Weights of a small transformer language model.
Size: MLP 1536 squared ReLU, vocabulary 16384.
Training: a variant of Muon for these matrices, 286M tokens.
Each number is 128 + 24 x the weight over the matrix's rms, rounded and kept within 0 to 255. Layers, rows and columns count from 0.

# layer 5 MLP up, 1536x384, rms 0.103, rows 428-452, columns 320-383
[[153 149 147  99  75 117 130 157 140 149 107 142 127 107  95 109 131 121 120 123 120 117 112 155 161 146 122 150 139 110 133 119 104 127 128 123 140 138 108 111 119 114 120 112 144 133 122 124 125 119 104  42  98 139 118 135 112 136 100 127 117 115  94 119]
 [145 137 132 111  85 122 135 113 128 109 155 143 117  99 115 120 142 156 113 145 130 146 143 170 126 116 138 143 136 177 136 147 120 132 117 124 132 151 147 142 148 140 116 144 131 148 119 138 131  83 150 113 141 130 147 112 132 108  73 129 138 155 142 121]
 [137 102 133 110 171 157  92 162 140 106 112 153 163  75 144 137 132 148 177 136  84 143 133 123 146 118 137  91 135 133  73 115 114 166 126 160 112 167 119 121 114 166 123 106 116 115 134 123 115 137 121 157 136 170 139 162 113 139 140  83 157 121 125 154]
 [117 108 124  89 128 112 134 110 118  90  99 149 154 124 125 141 127 140 101  93 144 111 104 137 147 119 135 147 114 172 115 112 160 135 113 114 126 121 128 110 117 169 141  94 114  87 177 144 155  89  89 149 170 144 117 146 157 112 107 126 145 148 114 124]
 [152 107 132 129 122 118 151 155 156  94 119 110 175  99 146 131 136 117  95 132 134 105 179 124 104 107 137 127 165  95 126 143 124 154 124 137 118  99 128 163 159 115 120 111 125 153 144 151 130 107 120 106 155 110 139 120 178 120  96 123 180 105 152 106]
 [137 133  82 132 101 103 171 137 105 125 144 115 160  94 132  90 114 165 186 138 142 154 122 131 105 142 133 127 149  50 127 117 127 163 132 118  90 144 121 103 136 137 128 104 133 110 170 151 152  97 127 138 115  86  92 130 114  77 122  91 140 154 121 105]
 [118 152  94  93 150 111 130 127 101 112 100 132 129 148 153 103 138 166 122 120 102 112 135 121 137  91 145 130 154  74 154 123 141 144  79 142 119 144 140 157 133 158  75 123 125 126 105 155  90 127 156 128 125 102 113 129 119 138 125  91  67 131 116 130]
 [ 98 113  71 112  46 145 120 133 140 125 153 156 177 128 167 109 120 194 150 121  85 121  97 136  66 113 131  92 131 131 118 138 119 182 133 134 107 125 178 145  95 112  84 130 144 155 127 162 171 124 127 102 162 115 119 160 140 116 103 142 124 133 151  94]
 [131 162 100 138  97  95 102 108 143 118 112  99 107 139 115 126 163 117 132 133 160 137 132 132 158 137 120 133 108 115 153 107 175 150 103 122 133 143  88 132 151 115 139  86 134 142  90  88 143 111 107 128 121 167  87 131 158 159 114 166 129 138 112 114]
 [102 114 130 119 147 118 140 137 125 160  45 137 120 145 116 123 179 132 103 121 121 156 131 142 114 127  94 117  82 159 154 123 134 123 140  97 184 102 128 143 142 138 118 113 130 115 157 128 158 179  98 115 126 127 114 162 132  87  77 108 110 168 149 153]
 [143 159 100 104 112 133 104 141 131 158 138 159 126  86  97 114 132 133 196 126 125 168 106 107  98 142 113 110  95 121 128 122 139 128 138 151 121 135  91 129 110 123 155 120 192 137 122 140 166 117 138 120 130  70 123 135  93 127 141  81 138 135 108 139]
 [134  81 108 126 141 128 149 114 154 146 111 174 125 113 120 115 105 154 113 113 113 134 151 126 129 103 114 110 156 134 106 135 101 140 121 142 121 100 152 121 131 141  76 150 115 110 140 128 166 131 111 176 109 164 100 151 148 140 113 143 157 130 118 104]
 [ 96 111 137  68 150 102  99 181 116 151 105 104 122 160 143 130 126 137 126 104  93  98 135 145 115 161 115  98 148 101  96 123 164 142 161 117 137 144 115 128  99 166 122 133 125 128 110 137 123 138 119  81 115 127 163 141 128 117 101 113 159 147 118 148]
 [127 128 138 139 129 110 134  83 111 107 133 114 130 164 121 137 157 121  87 111 154 135 126 109 167 134 114 142 107 134 112 115 139 146  88 105 122 144 108 134 150 122 135 129 139 126 138 115 144  94  97 164 135 139 120  98 105 127 140 150 107 135 128 139]
 [113 110 183 107  98 111 132 102  97 144 119 140 133 142 160 122 133 131 136 100 152 108 113 116 105 136 173 115 124 144 196 141  98 173 126 133 150 122  89 100 159 138 139 120  93 120 120 114 116 136 143 155 101 140 109 177 142 150 106 104 121 165 121 103]
 [105 148 114 106 147 117 143 125 131 128 163 142 141 117 132 133 145 111 140 146 128  88 115 143 128 127 113 135 133 128 103  98 151 102 142 113 147 106 139  98 149 137 136 129 124 154 110 144 143 117  96 128 142 151  97 156 137 114 171 122 117 157 145 132]
 [132 113 132 128 128 122 128 100 116  96 136 137  99 155 145 116 133 108 159 140 154 142 112 122 123 121 149 120  84 123 102 101 127 124  96  94  82 108 138 146 119 101 137 145 121 144 120 112  97  93 118 126 121 123 125 132 158 145  76 153 112 132 163 135]
 [120 129 147 109 148 141  93 166 120 104 124  95 149 144 144  92 161 135  91 148 112 132 124 130 159 106 157  89 150 156 117 115 111 154 123 120 151 129 116 114 100 147 133 114  93 118 155 169 115 143 111 160 180 144 125 171 131 120 125 113  94 103 111 137]
 [145  82 110 138 166 143 114 128 122 133 124 115  98 105  80 143 144 127 117 181 173 143 113 126 146 106 122  97 137 105  83 148 132 113 126 122 123 134  96 140 160 146 100 109 150 149 139 144 126  80 117 122 151 145 165 150 135 128 113 150 134  91 119 135]
 [148 187 155 131 140 149  95 131 101 112  95  97 112 136 152  98 168 105 162 136 121 128 113 123 138 166 150 149 125  82 172 138 115 112 190 112 152 100 117 167  80 137 133 100 153 146 143 138 118 130 133 136 139 158 107 107 127  93 111 130 113 137 129 112]
 [159 118 127 142 106 138  78 111 133 123 155 112 138 113 132 130 135 182 130 154 131 136 172 178 135 153 151 133 152 127 135 151 117 108 143 140 113  89 166 136 139 135 136 163 148 116 162 141 147 125 117 120 140 134 130 105 120  98 142 143 130 153 161 111]
 [151 110 127 169 114 135 148 126 141  84 112 135  86  76 161 139 102 139 142 116 136 149 102 151 132 155  98 191 127 162 139 137 173  90 160 198 100 111 129 162 163 123 124 114  83 124 178  77 103 161  78 144 115 160 143 105 172 124 147 120 149 145 132  99]
 [139 124 120  58 129 181 142 125 118 153 111 199 136 146 154 166  92 167 122 122 122 125 188 147 159 129 157  93 175 125 152 143  91 139 180 114  90  92 126  86 105 159  99 145 114 100 172 157 142 138  96 181 164 148 116 134 127 103 132 158 155 154 170 106]
 [116 110  83 131 128 102 114 106 140 119 129 144 112 106 127  80 158  96 145 102 147 128 130 127 110 105 162 157 152 141 136 143 127  94 157 103 125 142 129 126 137 125 121 117 106 152 119 128 128 107 113 122 179 129  95 120  99 145 111  98 119 134  99  88]
 [110 133 124 141 131 143 126 166 137 140 122 119 140  88 149 111 102 163 158 152 124 147 133 147 132 117 104 137  91 136  55 142 105 183  95 135 123 115 132 129 119 133 161 138 115 111 131 140 110  97 104 122 163 104 130 143 115 100 109 126 118 137 126 158]]
# layer 5 MLP down (transposed), 1536x384, rms 0.0241, rows 428-451, columns 320-383
[[132  92 111 159 121 163 130 123 122 111 116 124 160 151 119 128 117 123  95 142 108 118 110 115 110 151 141 102 139 121 108 137 117 110 122 151 139 143  86 124 164 116 140 125 145 163  93 108 126 137 142 117 146 120 119 121 134 133 156 157 124 122 138 122]
 [173 120 112 146  76 105 159 119 163 157 107 161 124 146 147  99 159 128 122 126 116 157 126 122  70 161 105 142 149 151 123 173 111 112 124 119 153 138  95 120 123 130 131 144 147 102  93  88 106 109 160 106 126 117 115 155 129 151 139 140 112 107  94 130]
 [120 133 116 101 122 151 114 159 121 166 116 116  96 145 136 141  92 141 152 145 105 142 131  98  86 133 147  93 101 113  98 125 101 175 139 127 161 164 118 143 129 128  97 151 132 117 109 126 120 136 100 172 111 156 141 151  95 113 104 135  92 155 149 122]
 [105  61 119 150 147 130 156 106  63 112 122 130 123 160 139  94 146 214 107 134 187 124  76 151 198 117 126 143 125 165 135 172 108 121 118 136 116 162 147 136  95 148 147 144 130 102 142 151  89 153 104 132 145 184 143 114  69 114 128 137 161 112 139 116]
 [171 131 154 151 133 148 168  99 160 123 131 139 161  77 134 134 137 137 128 133  85 133 156 104 133 111 139 126 119 133 135 129 126 176 169 139 156 118 145 116 128 165  66 128  83 106 105 156 108 140 138 144 171 144 124 136 162 134  97 136 160  98 125 129]
 [164 155 126 150 116 129  69 126 157 131 138 122 131 146 119 113 136 158 151 146 117 138 136 135 146 122 138 118 161 135 125 142 138  92 103 165 128 206 102 125 129 157 145 126 163 128 119 124 137 143 139  96 124  89 128 138 112 132 148 130 121 112 152 114]
 [154 143  99  92 160 117 156 140 133 154  98 130 118 151 169  78 105 113 185 145 133 139 119 151 128  85 154  79 139 112 139 111 119 142 122 130 102 142 118 120  89 127  85  95 138  98 103 142 116 128 131 154  82 165 126 117 168 116 158 158 103 123  89 155]
 [139  77 168 104 137 109 140 131 134 176 104  71 135 108 115 156 107 134 103 171 149 134 127 129 158 122 151 137 123 137 133 140 137 123 153 130 169 135 113 111 114 140 138 152 111 161 128 126 137 118 116 134 104 137 164 151 137 141 111 170  98 149 106 142]
 [113  89 127 137 146  85 139 154 128 157 122 137 122 127 104 123 107 121 105 140 166 127 116 163 162 112 138  90 138 138 149 124 121 129 110 113 103 113 160 128 132 140 135  91 157 123 124 102 144 137 137 107 161 105 143 153 144 141 122 103 163 172 113 128]
 [145 144 115 133 139 162 132 116 125 117 140 139 159 108 123 128 116  80  89 131 114 114 111 142 125 114 147 106 143 110 146 131 108 138 146 106 113  99 116 112 127  86 163 122 131 109 111 147  95 148 119 131 149 120  68 151 138 123 191 140 124 115 167 104]
 [ 80  94 123 154 100 118 135 174 146 108 113 135 123 132 140 130  56 143 142 151 125 118 115 169 137 154 148 168 113 138 107  79 200 129 173 137 148 108 109 104 151 127 125 118 122 127 149 149 136 140  45 155 119 113  95 118 126 133 116 159 137 120 182 115]
 [143 137 123 107 115 135  89 152 171 162 129 129 118  80 151  81 141 169 126  97 100 150  53 131 134  89 129 128  68 112 112 129  47  77 139 152  93 106 153 150 116 132 120 104 134 162 161 151 140 129 131 127 105 149 205 113 145 120 129 111  93 151 106 136]
 [128 116 138 131 104  82 118 150 154 116 112  67 118  97 145 124  91 122 140 117  58 117  91 102 155 102 123 109  98 124 109 135 130 151 121 145 123 154 133 101 111 124 152 139 116 132  99 110 178 149 146 118 163 109 118 122 150  96 152 134 119 151 132 123]
 [122 153 145 132 135  94 117 138  92 159 105 144 115 105 170 116 146 111 145 150 148 114 120 142 126 130 113 171 120 141 114 123 133 139 130 121 160 118 120 118 135 139 144 162 134 156 129 124 117 142 129 156 121 131 142 152 157 141 128 131 111 148 139 152]
 [118 185 109 126 160 100 153 172 161  69 112 130 177 135 140 143 128 131 120 120 135 132 170 118 122 113 110 135  84 139 144 136 162  49 126 152 116 103 119 132 117  91 164 101 143 154  94 104 127 110 125 117 114 115  77 128 146 148 127 150 140 133 109 127]
 [130  82 103 187 115  92  99  85 169 152  90 110 131 140 109 117 135 130 118 121 140 116 102 124 137 130 102 129 151 127 151 139 110  89 130 124 141 127 155 178 159 157 123 118 122 137 138 146 164 144 116 147 145 137 107  74 118 137 119 152 138 121  89 130]
 [101 110 104  84 143 145  88 112 151 162 120 129 117  91 112  93 116 103 123 120 130  92 138 139 119 141 120 121 166 123 138 141 133 131 128 131 134 124 109 151 137 171 110 135 124 120 111 126 125 128 130 126 131 137 110 114  86 122 132 149 119 112 141 108]
 [106 123  89 126 120 154 159 119 140 132 108 130 135 158  99 134 119 128 141 121 127 123 119 144 113 120 103 135 126 112 166 143 170 163 160  85  94 120 133  96  58 150 154 148 109  93 107 140 146 167  78 127 119 148 134 130 131 130 130 167 159 166 163  97]
 [133 104 125 145 125 126 136 129 108 106 125 128 145  92 160 130 142 139 137 119 128 133 102 139 158 149 104 126 120 153 125 106 111 140 138 176  99 150 128 131 130 112 109 121 145 137 108 123 136 123 141 140 112 133 157 146 154 118 136 150 147 146 127 154]
 [136 158 148 118 141 107 132 162  72 139 138 114 107 134  82 164 110 136 139 113 161 114 131 144 156 139  56 155 142 115 151 198 113 148 106 126 139 122  96 177  89 162 154 156 167 128  73 132 124 122 110  91 126 158 145  95 117 184 130 130 146 118 132 153]
 [129  97 137 104 136 144 127  95  77 111 104 129 120 153 135 189 147 137  76 165 103 117 139 134 141 137 115 125 133 134 120 125 151 109 104 131 138 162 122 112 117 148 129 160 100 194 177 146 127 118 125  86 122  73 105 179 149 129 110 145 136 105 158 122]
 [134 109 138 159 146  85 146 126 117 122 135 149 173 127 169 162  83 139 126 179 133 147 117 124 118 159 102 143 147 165 162 138 104  93  98 157 143 132 161 129 140 113  67  99 103 142 113 140 173 146 135 133  84 138 114 132 152  90 129  78 165 122 128 141]
 [141 136 102 119 115 115 107 126 121 141 110 133 111 108 113 148  94 152 155  72 129 194 168 152 143 165 136 146 114 160  74 146 141 101 120 116 115 159 180 137 123 122 146 175  86 148  91 109 147 117 105 129 133 109 157 166  82 146  86  99  98 146 136 117]
 [167 141 124 132 104 100 107 115 153 119 141 121 158 119 137 109 110 139 137 133 131 171 126 131 141 101 110  84 155 135 164 108 132 134 119 137 129 144 106 116  86  99 161 138 134 111 180 136 125 144 113  96 116 121  91 163  76 127 138 155 133 154 137  78]]